python train.py --d_model=128 --n_head=2 --n_kv_head=1 --bias="none" --tie_embeddings=false --parallel_block=false --init="normal" --init_std_qkv=0.0317 --init_std_o=0.00543 --decay_fraction=0.812 --seq_len=512 --doc_mask=true --dataset="wikipedia_en"
Each number is 500 + 25 x the weight over its row's rms, rounded and kept within 0 to 999. Layers, rows and columns count from 0. Numbers have three digits each. The size before them is the row's rms in percent of the matrix's.

# v: layer 10 attention value, 64x128, rms 0.045, rows 56-63, columns 64-95
# o: layer 10 attention output (transposed), 128x128, rms 0.119, rows 56-63,120-127, columns 64-95
# gate: layer 10 MLP gate, 320x128, rms 0.138, rows 0-111, columns 64-95
# up: layer 10 MLP up, 320x128, rms 0.134, rows 0-111, columns 64-95
# down: layer 10 MLP down (transposed), 320x128, rms 0.127, rows 0-111, columns 64-95
v56 106:477513506491518509527499495548480511457527501502516478492462499473564479543485503489562468496520
o56 099:520482531472512515500529509444502520498503511503488529481486507469496487518511500469511459500494
o120 097:491518532456463518505527498514500507550528495508461490520499469527495470491526475502510499508541
v57 097:545498540493517513488525492497520497514475523467493463477468479501537456524516501507518495496489
o57 097:518510498471489498525538475474426480514471477521520505502528512471548546447501535463520492510502
o121 106:458453485524504496467527520463507506460523492491496494519474486515446471477478482508469480463506
v58 116:502494497458489467513492489464471498493513471463494452493505507506508529488514481517504546478497
o58 111:510535485507503458550486475535471473485504501478483466506493533530473460505503481514525485441516
o122 100:489477482492486534498482516509531504576515528475494522515477472460543473493507489483517489540495
v59 107:512504501512450566487544484475529529506526424490513498480496468505480448498525503553448513472519
o59 099:493511517470449508507486498504484531514492488493489478491479467531513468473500515494477542503544
o123 108:537454483511532472511522479493484483505552518528465492518533503507486504525454483484519474494468
v60 094:536514468461522488525519481493537502479494510472516527522546525509516470482520479558501490515481
o60 103:531539508489552496519521528532515475530500450515491464512522530506549509515493530463516514482533
o124 099:459468537520466496485499483524505504478534531504512531506490497512472499511481469528482498522504
v61 103:521528488498489497531504527530496511461471507519514535511515513513461516501513523472526509506512
o61 105:516473450480472493463523490513534502505499481505513499505494465526505502504518492529451502449492
o125 102:496488516537526481498535484485482489461513507469503462566491496501498473551495569497491493553517
v62 097:515464519472492467507496545481523481528545462544533497508491509509501514433494510524453486480472
o62 094:488503494519513512540475497498489494483508457509518491459506494449546501471491515500530500529547
o126 102:478531490514485528508522528488501522491473507494484508504502504533501500571457490516504490517477
v63 105:505479494490491502468463483468471508483475509499521510489468541529488465457450501486516516444484
o63 096:517495499524482496472486423451494478530481498485526464509493499515485487519489419478502537508543
o127 105:487484512504523460510557556517515509478517499504491495509510471488498496493538490489464473492451
gate0 104:499511469534525444513497496454492493539463482506488525472490511536477510522483532500486521481448
up0 101:505464524507474488455506517533445532483474437491463451482517537516490470492507544541483509511521
down0 102:541510524507499498450512511517494493507494514508484488506526471466523483465469515495529482508515
gate1 100:484492507498466485448450474514466494468501510531495485539498504539519506468510477526513514480516
up1 099:474496526483512495475475499470516456516488486476553509504506500494506491464510499518518515489523
down1 102:463509490497585448513505467510499467503492504526479519526548555541506505459469514508479523496522
gate2 090:520445506525549532495489555546491478507513459503521502498508459485471503520498496464553502472523
up2 094:468504520519534496500434517493504504473439534539496508480483532500476513506494522520492511467491
down2 091:523515518519456522478498499483508525493510539541514512515509476477508504486502509481425478500524
gate3 105:500534497499463492529503506504524514555495514501486519490502414524509488495508502521505529540508
up3 105:526492551534518500480533498506495555531475468464538499516517498494521485514540532508529487515528
down3 102:491511473484496511503486459514500466448511462459494497441499540498512456506478500499515515490464
gate4 094:478518478504474457491496508537482534545470539484529499513525473449475490490495484508489503486506
up4 082:438490530473479495477506491508475479495508485499469505486511504477463425492470518521530509526469
down4 089:471499481510510461522481555532473500511443497476513506492529498442501461494446517515499506526508
gate5 110:502526515504473523492514531473467516509525514558500513478493485505476478508548473470523517473523
up5 098:519528547489492509505526453493469459511504478491528471525496473442515491504464508509514507521537
down5 101:502495457465466540482490591475473478490502476510493499479529486526455467476539507454494481534472
gate6 094:498466464489486484527448476496434527466493511486528526510552507495479554503501504504541499463480
up6 096:494488490520523492506472518501502480474465498446488470506515496479479477497465498483539509550491
down6 096:546491529491493458500481499533480536504514556506502492527528482486511501491494466493486523472502
gate7 094:524497521451510513517492518495483516478500474482469520458504544479504537537478544478468521541505
up7 084:512492499483494502469523504511487546537497563478526513477494478524467479514535475543509451509491
down7 089:478503507469491527488502527469485508518457479496509532492518512472518489507467525501485522541518
gate8 102:600476477450489515500555490501470491463508507529520504527496530500494544497477490529545493427483
up8 101:511533521460482502545526497515538501496521527547483499501488505496503497553480502502492507482480
down8 101:522493504486510504456522481514460486516515494456497484502507519510539503491492517458524539523482
gate9 104:464480496516508532460470460492541487505521512497511455509497461528491522489537485470515515540447
up9 107:539485506478533552490538506481450501525563478497501484488456473494530497521504535466526508496547
down9 104:494457480513504554560502491564504499516476530486522505454466519482501488540504495423500536520498
gate10 099:534478538511532510504472495484480512443490454538512464484499479514518514491519489518495430526517
up10 115:488491482540501504482460476529468506487486471503461535542520530503470466476536498514526436479506
down10 114:518532499518435457467497494492485494495494451494455555530488538469474462470534516476531479465472
gate11 101:514524539499443506483498538527489499501516483515491552484489493508450452555502501505461500475492
up11 099:496501519544485495526446489532508458514478469485476504558446525515464501481511539511544511522499
down11 099:506451504532478499476506469454498486538497484501502479450516527539433559501508521493480509493503
gate12 100:488437502493506561456493483490498472527492488469506496501501478491484509527544495476483471518484
up12 112:516522510465539483477511519497496494531504509495463489530508509518475499524565493500512483486505
down12 084:501447500477528470530517548498518498486479510496421480458478509540472526490440510501499512526506
gate13 094:487537481503502511494525569501527491475530459511483473522473564492528513498473476499478477509516
up13 096:464515475507471499483502478535514484503492497517509491474480509517592499491538494494525523511545
down13 096:507520487495539490493529502514537479470488488463537530493502460524511493561523516488548498536504
gate14 097:518514514498494487486536524483511465502518516548527513462453524495487497542496442526523470497550
up14 090:498540507528506481508478467534528511519478499468540523509541460511448514504461456523509553491543
down14 092:542467417473474524523495446479482492515524496463502511532518512465498508460528502502520486528480
gate15 098:490495487508488520500476505542504552477490484504505519477444450525453558500495464478508505492461
up15 099:510481492518506455476511535480538490506519519579527506531520489551491513517552467518486503510503
down15 102:516481460494480506492503519466479486498487448536500498491528456501529503517530499517522450510491
gate16 103:457429545510467518521508481476466485531523478483493493476493500490537501519538522539531506495484
up16 096:474487489517520497475492529477483526447478521471469487502516469498435528498520487511554526496524
down16 098:474517485512544539508483497500493509480497580502531519518507498533548537492518505525497565492513
gate17 100:503479491472492547491487476527473495487509499490494463505492521536530501490465520485488536505459
up17 103:509492480516479498483514516454481467508495463523524512507490510487490491533497491506451486512486
down17 103:512560530450454462477472533511529512499525460483543505551489518518499487520505512464473471531497
gate18 082:488516500497476494520488476536473490480466506476459454504514520528510541520506495505464495516533
up18 106:535544490494514545536499524545485516487490510525516527508479517512473468538477494501518505502518
down18 104:507554490509506486533507469481514520542497506529525546486463524551488458529520490422526556474485
gate19 105:488560484530469484502479492497471496544509513495513532502516542529526531498544527511482457510526
up19 100:508445484533455502449526479463516518500488493475511511534492503496514552511540547506491542518462
down19 101:540455504474495493516499511492476514500501496476488478449515513500486500526498538503469487481493
gate20 107:542520477458492453521503523549494543512510518454510497494499491497508502456493496475456462516472
up20 106:496517497493504473507518512511544504499458490501495476532468512498468508513509488540473456507532
down20 102:456499423544470515514491535487546494514453531527502515493503489502511485487482518452471485517510
gate21 096:500493443504494483511504485526490512474532518514526457492448465469533506520472427453504502534476
up21 089:516505512519515483499484501532507512503504503438455475465549519497524481446483506518487509501508
down21 090:543466481500480524490526503446526524524499426484538494525487496526475478478508478533526488479515
gate22 099:530520474488486463514520509524499516493469579478526470456507461523449518533492542521512508534543
up22 100:502472475486495490512512504484470481494515513462523526491513521551494533496531512475500467493496
down22 102:507492550457488491517508509500490521514497500526497545524506468460531507504510529505506540482503
gate23 103:490436529485550520507488513468487494515549511553479471509498531481545508505495530476518494540475
up23 101:527509506504487444512484483452491492509516540517528460472481507530491513475533513498514515524463
down23 104:505561516479541528523486489490529496475445520516508511551506493489520542514495476502533472460514
gate24 106:497488550494478484504479478522478517505521521524492452487467495493477506538498491485503514517478
up24 100:463470477538511513554456480517544502524477509509500511516521479492490496472510503496494470505498
down24 098:492485512519523508463494508508518459512495533476505544535481478516529493506543494507482546485528
gate25 100:516475458494507518505533471436507516499491500523520513514479470441479488532504474505477510504493
up25 101:482468513513526463529517505501509494459496499551495476482494496490556515474496513478489501525520
down25 106:423490494535490500482529510517509515497561552481521471490514469510491483511500525498490517508477
gate26 095:570512490521528482506513493460501502452506534492479459462531527486520487492498518449493484498492
up26 090:481528460470507482514503478532517510526472479522489446470505514518516522505485456501490492506534
down26 093:499511474490502522499516534524528505516528523503514473513515483513492504527485525497501484490516
gate27 107:546520475513517516449462493485459510514475457485515470500480458486489487444514483466532566474520
up27 101:457488538491532499555455520502536545504466504542477470480501548489474485506526493501485536497489
down27 112:527538492518502513489504498490481499479494528536499497425521546482535480490464480443487504479481
gate28 095:484529522514519463525529523498505479459467533510533467490489489468500504453505505501482481522465
up28 095:493498483515529517467433509507511509471511545538528500497511481518477481483512474492464515535497
down28 097:481469540475523547486499478510529524505516512502504514510451473518494529492490481515509511478526
gate29 096:513479539468502522524505488534467505491468443520521503503511515537511545472495504479485531513509
up29 096:530488483490469517489489466507446522467461524486512485494503486459494554513494488517509525512494
down29 092:514496484478583490528537554468525495530489548493508503480498503530512494483483528484466511487515
gate30 105:530537493501486454512482502475513541497531522516467488486489497522474444461517501466508502527442
up30 099:520510462487501514477497527482459513531472470474501524494497513466489470500514500483453507503522
down30 096:478510485511516485473461467483498520500476520494524466507499508529456501483496495532498532489458
gate31 094:527490465493526492505482508484484529508488521475473500487497508478522508521533507532469468486504
up31 098:523452505524498494472489519464535536553480487535453502507504518513506502510506522516514517477554
down31 095:510516495487504503488519428524492463501546481495538491536487513496462454496508481479472502487440
gate32 111:529513499520472500522472484517530511500467471526464487471489527491495532487529429521482500497492
up32 107:480467523537475467495516482545512525494519526533482493475511464494528560448526500499472542501433
down32 104:453497485465498540477488535470474522532467461532504513467480481546488483489508483489466505523524
gate33 109:491541497547522442512502508521512510492495524478465492501492487478497512526529491477497485517485
up33 088:497508501507522519510477497527490511503518514485488480501520462485523489544504486448496486507545
down33 095:479550516508487494503511503514485518496470511498509499497422505465482491495535495502523471503471
gate34 106:490493475517499516499502552482491515504524527515519514545502491476477501513513448491484470471500
up34 094:515476490500525488487485475458498483512537459468529515491481498487517547464547528480532530569487
down34 102:522452513444497456510496457517488493479461480539479518490461509501504516518505510493496522495455
gate35 104:455488496496541494485521504520501516529522494445523464449485489496549518491486480505505547453498
up35 094:515481492477461504518487506510492495477503528499551536475531507498500466508509505475498455502482
down35 100:551500529503530556521471483493478446480490471507512522464506500455451517501505542491505518471487
gate36 095:476487505463529533535497449488508527536502529518498527497474509536483513512493471496522516429524
up36 100:507520510506510491508513460522494524503540525514521490534536484516527480528536500492500530512506
down36 101:488492497497493452490522477482490491536503512502539459515504485506519502502512525486476486506486
gate37 100:513481472504503529541482515517509553496537487487493489490472525480531519545483456525523495455513
up37 100:552511523494533476491512507527509493497518480439481528499522477510464505504501453496502518503500
down37 103:532492484503548476439492476468492494509502468486518505517535502538508505484540492485508475493496
gate38 091:530509482523465531515535512492501535464448472497515517491489546462495508494478496544536502480471
up38 093:483538510491524489472486540474490511541484489526529500495505524554478526499551472487498457499509
down38 095:499470499506503484482477510504507498523522506480490468516492479520447515502502526490530479505509
gate39 108:482492509483431477508480510494490496487478492493482478482501496478480488541476507523469499540515
up39 098:494539527495485494538452506509456515489508498506511476527473522519478494514521501478502537484498
down39 099:523471474485480506563464492491488460502517517515514494476507471494499539481509471470473514511504
gate40 087:555493548525483451528513473492516472500507481517452496503489477508482519464525482529510492460507
up40 097:483486588465541517550545493486534535466510491492485550516511533519495556524486529506477470514487
down40 104:493505489495483518467472485492470542552499515486497516470534516460495505485495504529520561524499
gate41 102:462471465444490489502493505502473499514492540550549498534493507547539505488489470499507496521503
up41 104:505539473495488533547522521545488511490528491523500503512465527495501481504475472498503444489525
down41 101:491478464551480503475528490489482517524442531485512536530546478469508475522479513512460508475488
gate42 097:488499526540500492527463493490524537494463505520465521489482502498523495560488510531501519461517
up42 095:529486512550494461504480468487522544511506466479483543497481495459493489525499508510514513493532
down42 097:541500457530513477511502459477506514548523523458534524479503469475530511511495549485519520491481
gate43 099:486484463473476459469508439460516480489499467519487459506464455512528526479473519481514523503461
up43 108:511530529495509514492550524504503533502473502530495497493479497505497479505514496527479509506500
down43 108:476538491462517500498531506539508527490513505531462507483513501472519494477537556491459557486507
gate44 091:489495459465471523488499485470531511496458533511493548476579481483467502514443536498497509507475
up44 091:480508490462513488519529470521472445488502520506519526459514516515463470504472496519504515490500
down44 096:489533528510477491489495482543471508525494560513516505466517488490484518521468529492479484511542
gate45 098:539515480552481517531505518494491510465500505516521481499514502461478486480530565495518502497517
up45 097:478476539514515482450492495516484491519487495543483476478534508525483497461510530471464466537565
down45 095:522501562525461519523511499473474528530489457508511515520508518450499494492512491503491449436490
gate46 087:555477479508501491528534517448506495568516530475509493503482493539542515493510495508496442524524
up46 093:450509496476457469464475461541503522496475534476495522475524495510484482526503526490484496452511
down46 093:526519504489483452490508522502469524489488540513472535499501475513506505501490452546499478506561
gate47 097:507543507505493448466485507524519477494488525460500474484508543483454521483503491543479510504484
up47 093:485473447507517546451475477512469503506509463530473522530492452520520503489531536477513494481540
down47 096:469483502511502515512517495507448486497449474524503538453560520498457497486483481530521503523486
gate48 124:486495482474484503535505449523499456478479477491479497518461492521521554502525501457540521494521
up48 115:486509535479535490472489524497493530489499510553463517474527497507518513486496518530524499527500
down48 089:492495511466482485512496487468503529467511526533518471467502501485506472466485501523505481467566
gate49 099:546518500480501489456478452509540467509518466521537466489537499524504510518458501525503491503554
up49 095:503478494475501505509497468508484525498529510543493587522489493490543511550470469514475493515492
down49 101:499463513509512486522561513513487512518485529453486515482482534509497501480474490493497490489519
gate50 104:467527528509497495513540494511468497466523479490533485561471535470508514504444449532486484536513
up50 102:495439414506529480513486517480488498485521482540466503467509464523554517465501504485527490521562
down50 100:513534514461495517469526525506517496491507490571512510523494494532549466516457525472492566496481
gate51 098:495464459500470515541482466505476478468472465499498475495496524515515498477475528503499487484518
up51 100:488502473511468515418489495512485511500535492483533480509543494517528498477510512514517500464443
down51 103:505466479534481539486433519482465498484521522513470476461471526525583490475481502523541509464502
gate52 095:497506481502492489526510540468484510491494545466493471514492534515531541512497511562486476464567
up52 116:461505486549545469463508514473501485465477476506487548497490488479486447508458470486544477505493
down52 114:471510506499508470479457497509486489510475508510531550465511453470462519511471500515507528526480
gate53 103:536480468495491550514527484503470460512499481507509483472538510514535510484532519524499497459496
up53 101:467494482481542537493504476472513519476485482506485491464491533518496538480561510510529527489516
down53 103:501552514487521505494470490492503508513569475498457515515458536487503536555502484528544511451448
gate54 099:483525512534506549511529517485472504509465491482537497509476554443484501500516449494478513528516
up54 096:522532486513521488538519457504501517487479555512496499487489515486551535495467489502491493488505
down54 103:457481513513489476526486491522449492506487556476522525487489510488516521514544494472498507449520
gate55 100:502528483522537519511487505506526473509478488458515530549515490503459507474504491496493485482518
up55 096:460492473483459519487522500491555511477485510482529497463463472514465552533489502506443522515480
down55 096:516521487503510476512479471498470516485531499467542481493465507512480476508468527524492482513455
gate56 094:512519531514491523519510488530505522511492489480482502442519517485479528466517476487484535515552
up56 100:453478515564485499497454469514480512480524496466506551511520505468506487446533468493496501514470
down56 100:443524518496528477450524527473521455504513516470536468538555517486494480508498497480520490470482
gate57 102:498493487523493500505538492512548531488477474497511513550511509464499506521483499504466513503444
up57 100:505478536532466487498507492462562485506486463470490511548501500484568475530479483523491515481506
down57 103:495477480499457516504491509489521486519480528461484514500473503488516499524494480571546492501506
gate58 103:490458501497462502481472480504493506480476493474495535517538510471493438492528508508517480499495
up58 106:493483500572480508495470494521488487477469493490512469501518511487521546490502494473484547488512
down58 104:484551508521536565503557464527522494476477498541498489495467532519520532469504470463492511519503
gate59 095:449547535476526510513490519515455500549479500480498494513459519501504512489477466524514462473533
up59 106:478487529492506505490499494461487518498501484541529525509513460524494484543505483477485476570565
down59 105:492479500481517506525489500442521465510483482471553490531538465511493527521477529491525527535524
gate60 088:479492538518487521504510508466489440471504497467502468517478506486527459503496496496436499495491
up60 089:491496542499535497448539526503532509512486485474529457494523513518511523528488511540460514507490
down60 093:506512445431486488505515489520519490517510500498544543523540484517483492519484500508536539499468
gate61 090:478513489520477478457487496514508505494464489542460490487555463570524515490535514472490509519500
up61 096:462508490512499505471537514536521529469432497497520489506519466532528485521512565488545517479526
down61 098:481486501497502480545490483515475544511513509526531519488465485495506494503530506525538492510444
gate62 096:489454515474560504499520453494461469481521468506522501529474485507505519515510481464519504501501
up62 139:507499515503485485486457532476498529465497515501480503455485519494547520465448503538490495504487
down62 093:500499547492444523476472575497498529477509522529465496479490505486525510492475491514507479508529
gate63 104:472475514515517485559503494530492463485542486488505498512476471506501541487520512497483488509553
up63 095:454521537448525480484486476448500528501499510551490495458477492471506503488482543471498495537491
down63 098:486464480494478535489493540520492508501512527541514499515512532492491461507493514514492555491485
gate64 090:502523484455473521534486475515527464491535464516516528449485511494531485498461516521489500499540
up64 084:512554504515543464509459488496517501534514470520478521487469532522494477499518490476524512527492
down64 090:537487503441507532477543530529506497483539512543507521501506513530467502494454533438496480477505
gate65 094:515535470493487500472499483520527515462483486500448482542512479487509513519515511488463529489535
up65 094:528589475483445457483515492529472503480479484507510469496518485475455454498471542496477522490490
down65 093:495500522519536510528562482519474460489483521495503489467464485503492517494512492499518498500491
gate66 090:544531498527516542513542526470484497505526507555543466531483559496483487494476477477484523509502
up66 089:475492514498474497509507512468460539486520490514532542514543532475483527489532519512505455536524
down66 092:513543452499472465501490490477489487488509475501484476467500492494526498484515540493483485468488
gate67 099:507486544483531515531479500505469484468507494471467527485486512510509504499503492484455496514500
up67 098:502523537501469543528498456483507496508492529497505506491533480509499497493471524487544493534526
down67 104:466506446455529480514478501471481522487468508503532493497457452527509502453511462501478467488485
gate68 101:514523441529531459535481542532510491497507483556539500550468513474482501501523479500515451437510
up68 100:492528466513493507490543522492498465489532499479483501543463495476518460523515508479475479491511
down68 102:522465546500535449506494504510476547483525455496491475514500508482477507514502493467461428514498
gate69 097:524485517440472525501537528482534503527490540547506490515489499504496501481523475463467490475501
up69 098:453505559461501468528520528490517517527435479507505517527509488466494514459500482517464484505509
down69 102:489537525507541504466506509518495512490506532506482513519524536495508480513479517493514487478476
gate70 095:555506468498499555509510517490481460488483493498497495531480475504458501485532472486506502535512
up70 096:504544496522486499509444508477520540483511518500504499497496534493458467522476497544502476518531
down70 100:519524499514511529509516537497491486481495464475479511508464473501506508535543466526481503463510
gate71 110:504525486478482479520536481484484477504536524478500477489514470477512468456554508515454480472501
up71 105:506534490536471489546497498514519499566515549536515476547515477487441469474522456513489478512500
down71 107:516493529520472512493506471491482464493503530473537531463469471451461490489484490526502514480509
gate72 096:472490461481504469476465506462550467501495487477512515483535484504451509537523488498517516523506
up72 112:467463459459453486515521510530500513500491526487491489457503477473496512500528484484470505455554
down72 108:495458495476485470496510500507483513545519551501499484468505481529449515516519506491495490496528
gate73 096:533498449532491472457491498539512485503507479526495485562508478513542472483495450470459522519500
up73 102:494487510494472464499518478505484468507481502508521517502539500478490504477522546479583485487452
down73 097:466515513501519497474500481528474451473499521522484491506503502530470476508476540484490468478456
gate74 099:500465484490456506499485480471509506511532543487466503523533469484535501491554497514498489474523
up74 104:535508486458528501512483508497470496503461508521507542489475510487552457522481517527519460510469
down74 099:510495499501492508512501534453528524526501502451495528496465509466518504496499557539487517463529
gate75 108:501469518532547471492453514520539523477510498535504541553504519506485530513515532460450506488527
up75 105:516500481466514478533514469556480499486489493516470496470553487502514498506477503495542500480508
down75 103:498455554525501470527441452497493492510502461468466518474503481507504527540461521527534460466519
gate76 105:531483455512500502468529458457463534471480519489528486524491517504487524516500490491471513464509
up76 108:496474459482487509452494455472509467480542500495515534493475523510500495509480464492474480488491
down76 106:500504462454518493518482525518481462515483479478442472478485554488535483513477493485504477549512
gate77 100:505490503485505528492499497494470501519537568496503551516483511562491500534487493493464484481533
up77 096:548464521486497497483499505501512484493502523475524469512510456482516492492489519480478494485488
down77 101:478528488540487498493519452469529501504504445531482487478481527521503488492474525516512509515476
gate78 107:504460460514508551509534503481497498496515498538515464505513496514459468477503489511504469473528
up78 102:452459480521497512515527505476527487484490542495504514544468471514503490508504515544480523474515
down78 101:507594468544516547467488537530521540519533495524480470514492509522498487512494546480491507499494
gate79 100:483475472492506494490470507554493503478502514518490490490500483540500473503483456524508480456514
up79 097:532476502510495549499494471509519543491471501493467518511483489470533515539528536502473537434472
down79 093:500479517513456474514472533486531487496496497507541467465484456459518478495496461473486494512499
gate80 098:503522514485499507500538480500459532541467542490502518519471521530507538492493461506477475473500
up80 093:486494488503518556508482496540549528530494516509475533488517530500472510514469538492506450502516
down80 100:490506502488508475515462521503524543448485534500532495481522473493553490512517511461492530481500
gate81 099:479496536492463509492470498504502446482518492553507520514535473511491527515521471475475534495526
up81 097:497483474468494525522480525454523512510518515507483517480491515460510484460515466493505489497516
down81 101:504519475483498472529505495504506530509554523503484490487430518473502453494481496501519494552512
gate82 095:495494476521501495492488544530508501539472504503515512536498509534463482514520487492519498564493
up82 089:495424535462526481497510476497485502461512493530489505488480477516474494491459484472465480467445
down82 096:498518532487481491481446493458545483500521569510510519517460482483475500484443496507481492481490
gate83 101:520468489455535499465497467465486511528557446490495496483493511527506525526463470493499530513504
up83 102:523510536487532523525500488487512516508471520468473425489466500470481460503513550490488467482452
down83 103:558487513505496504536498508505508480518554488459506457479493526495482473541477523502485471492459
gate84 100:475536478497469469534476492477479483538531511473485533517465505479517490485509510495524484524497
up84 098:528482457495508486522513510477484456490507471488497512527494522538486528530472506525508498439524
down84 102:526502514500520487531496452496534484518494476496525482497502468500471544526480508558496517474495
gate85 118:478514500519514512511481523496487475474495483527468478484487482512528520479489515501469487533516
up85 111:494509491564493538541480488510476499472483512482458472484491540493470494507515499521484469486487
down85 106:479498475548479450538514490504472458471460460519498497505502554489531491527492473519534509483516
gate86 106:542529476505466540509524478472488505521502493487508513422498535500535488526480486434521545486505
up86 102:517514503536476521529535537514480550500494506530485448514557480534494480480495479526486543515481
down86 099:492507471465488544516452472513540514499511502478515485442474517462481470480506488491491493508469
gate87 085:549458488493463500525523509550518494506521491500529494500499520481500457548498504474507489531530
up87 092:540472489506523507522508467499494474539572489491449455478563487449501468510502508480515559495507
down87 088:503529497504537489502532490517499452509518520492488515497468539520517525484440470508493555477488
gate88 097:491486491512495471493503495513481496498473503468515508517484528506485516507456536525484487464486
up88 109:501494526484483459491485554488487475516499507488513534501507545496478479471505480561471486505487
down88 109:504506498520525515498455526471522465496493488490486545507516471549501496496476519526489467502477
gate89 096:470508489414495517499488493515495465490536508474481466453472470496543517494501507496472497506463
up89 101:492469521478510489480468479432485488506499476520529488477497507479542534474464517470484517473450
down89 102:474502488541486480479504503509526534515487460507525510496542503481553497491499510492512507505533
gate90 103:539476497488487501510481484511522490459465429522503518536510519453473521509498499499494495524446
up90 101:515536532478520482497500491506504499499537516466479505463539510494523475480515507519519488493513
down90 101:493487494488539484465512472495477460499480502555509505440515495499504484498452552493503497526462
gate91 112:531511480502477499494510492509520533490468527550507508532516532514421498506500476492502447504545
up91 100:508513476503486530555476519519498483485501516495476484546512520511478438496509474485526473515485
down91 097:504517533501519514522513556489489512498480488478540464508478551456476481509491465517450492495542
gate92 117:505513516476498448500461549501550470553508512466528501560508473514470501485510483542456523505487
up92 133:479470482478522505473513529539510511461499475467519490513495516501558555492500540517501504455494
down92 121:515479507519489479442491476521523487473547464479512534517491500472541516479494509513473536444469
gate93 092:445507493477507460476510454455487474479498487501523482479488492542504512463469487490503504516512
up93 095:520513559476492478485555503486487521470512485460488471480524499493530520533495548492483525493512
down93 097:499477500541459528506473506477499488517495508497443510495497489483486484557500506474497514535462
gate94 102:508509456519526527496449489528485506494470494482486481473487489478482520518463474507512486499481
up94 111:563533469520476504510541503510509556487457501518485537478489471491510513504564519472511556456465
down94 109:546493456493529490510533491512493493511450493500435496495532485563502499482540527556509493476491
gate95 112:463550506509512523486528527491524531533483480505478503522533504510467510504517514479495516515485
up95 113:523522498502494496473499504534523456484552541488537484522527484518475526475514523489528571516498
down95 100:513554512501494520479481522497495423553531502491535529490480509524484520526470492523500514461483
gate96 095:493522484483460513499465479510467491473531489480513528526495487472512437520516461508492485500524
up96 110:473515512475515497442533503538487506549489484523469518541494491524540487519563513499492471530499
down96 108:502503447466498516445511489509516491522501528529517544506484475530491473463504445486490545527518
gate97 097:503548466486480520541466484513535461507503469512487474507489448490467501496540485458536500538528
up97 107:443469528525485506470493514497495487491543446505534514512508509488538544477486507469535516463501
down97 106:524514519509451496460521501487503482503529518450504515488520523510540522508532521513500499463518
gate98 096:542494453497476523504471480481536522547530460487480520502500497533517514529522491497499524527521
up98 093:507520501511457481545466489463502487470516456520459476495501523495526501533495473503469522494529
down98 094:532478501522498520491543487508554473528515502505491473492520523503445503473507514483482503495461
gate99 096:508480518469452516516519478483486554482504486483548461483483494481533508483509508504501492492498
up99 097:498518503504515503502501503431533505479511541523464523510481495532462476495498480482481555493492
down99 101:525463493528483489514518477498473506486484458473493510500475513489503477492456509540500497513514
gate100 098:486457462521522523519441488468511517528507531480513515496537527523505481475485470535503497475464
up100 095:498489529492467527497507523494505519464534499455462459466517513514510500467505507514494491497534
down100 097:464482517476532489487500475487492506501492483460527527540510548519523524505527463572491511494497
gate101 103:527500520504498495533509535523499493524488510540508495469468501510504476559533499513438519506529
up101 106:567508484523489552568552508481517515524555497513495499499478496528509495483499496466466471463499
down101 105:432498490479541541506489540507496539557456483510506518479503501526520478545493509485491509515530
gate102 113:523482524500501554495514503522529480475501492560513503511487517523483476507486480522445504517514
up102 112:480525502476493535513515523461460501494499505524495486480533494483525489485475498503489496496532
down102 107:478497516540505482528494452488531462533482515463459483487518587514458523481483539502489501487467
gate103 091:497508498471496502509482470480484495432482489487466496439492526430473488493528508470513499512496
up103 092:527485471472467500506539501486514479526519435448479511519481493526510473518496456505499506502537
down103 099:495461452527471479528505513503454542539509547522512492493496505502519520502560470503510479480458
gate104 098:518503537471520472485479478515504533515425513505451513551486491491506505469518504488521475495511
up104 107:499475511482553499478461531492475482484529495478528521516500517515483500502507462473513465513455
down104 112:521466504497513496466527471473484500489531465551506515515491523515477511498498476500517508463417
gate105 101:515464507484444476461541479491479521520495461510506492497473512512511525503518493467515488519523
up105 099:450503482480502500497491527505486496515483444516500508456448534538488544549471513490497490508475
down105 103:501441504507476490475502486543428514514516496479472511483499479491510537490487469523516490523489
gate106 098:488485504508487503507488513506474524479496511487466501499469489555529554539523472458494528500512
up106 103:503425464521504483484500512439466482530509529495511491484519480523512532495525510497501519475518
down106 101:482511481487517503509514504518523481492507499485532490490518449482510481452465502470487480502467
gate107 096:491509515496479489533488486467535522492415525496503495489498481483468496548528495513506457474481
up107 091:517514511466498522486458471491497499502459492498487502439498569471472504505460483484550493447458
down107 100:465487467485505490492532501495467495492490520446496495477514521527545491516542496469507521506556
gate108 104:479541479535496537505458479541491475480533474453491464477537502512485500471460487491476506503488
up108 098:533533504474482494529470458494483504472513494509517491478509492542521505547468478482497472457450
down108 098:484513454535539477499490493499542491476494484484532449516503483543466519528522564473534478503450
gate109 083:507484504477465491500473582543520476505519527508539524545501466487499477493483466472532470519531
up109 095:492470491467460489521501489524532555498501536531486449507522477518529472534501486489478563487539
down109 091:502500540512538453485511531469531466503495512525472563484451501475511491452451514493507485506498
gate110 111:490501517499485513474480532526497519471486517463503502551465471446445490494470460467543486466511
up110 120:519533521466510488542500479514485466486524506510513530479558500472494537514454497496469446502504
down110 108:533511494514473526545499524517476445486465498463527498550503526490511570523512512495546520496484
gate111 108:471485514506568453494473523513497488515462477501477514526513514492489464493510509551489486458535
up111 102:508490505475536474501482516492495535493498515461433508521508537500502499522511510500457532478500
down111 103:519456507519472474504509453516507528464522498500533476458462533529487530512496516538479507519498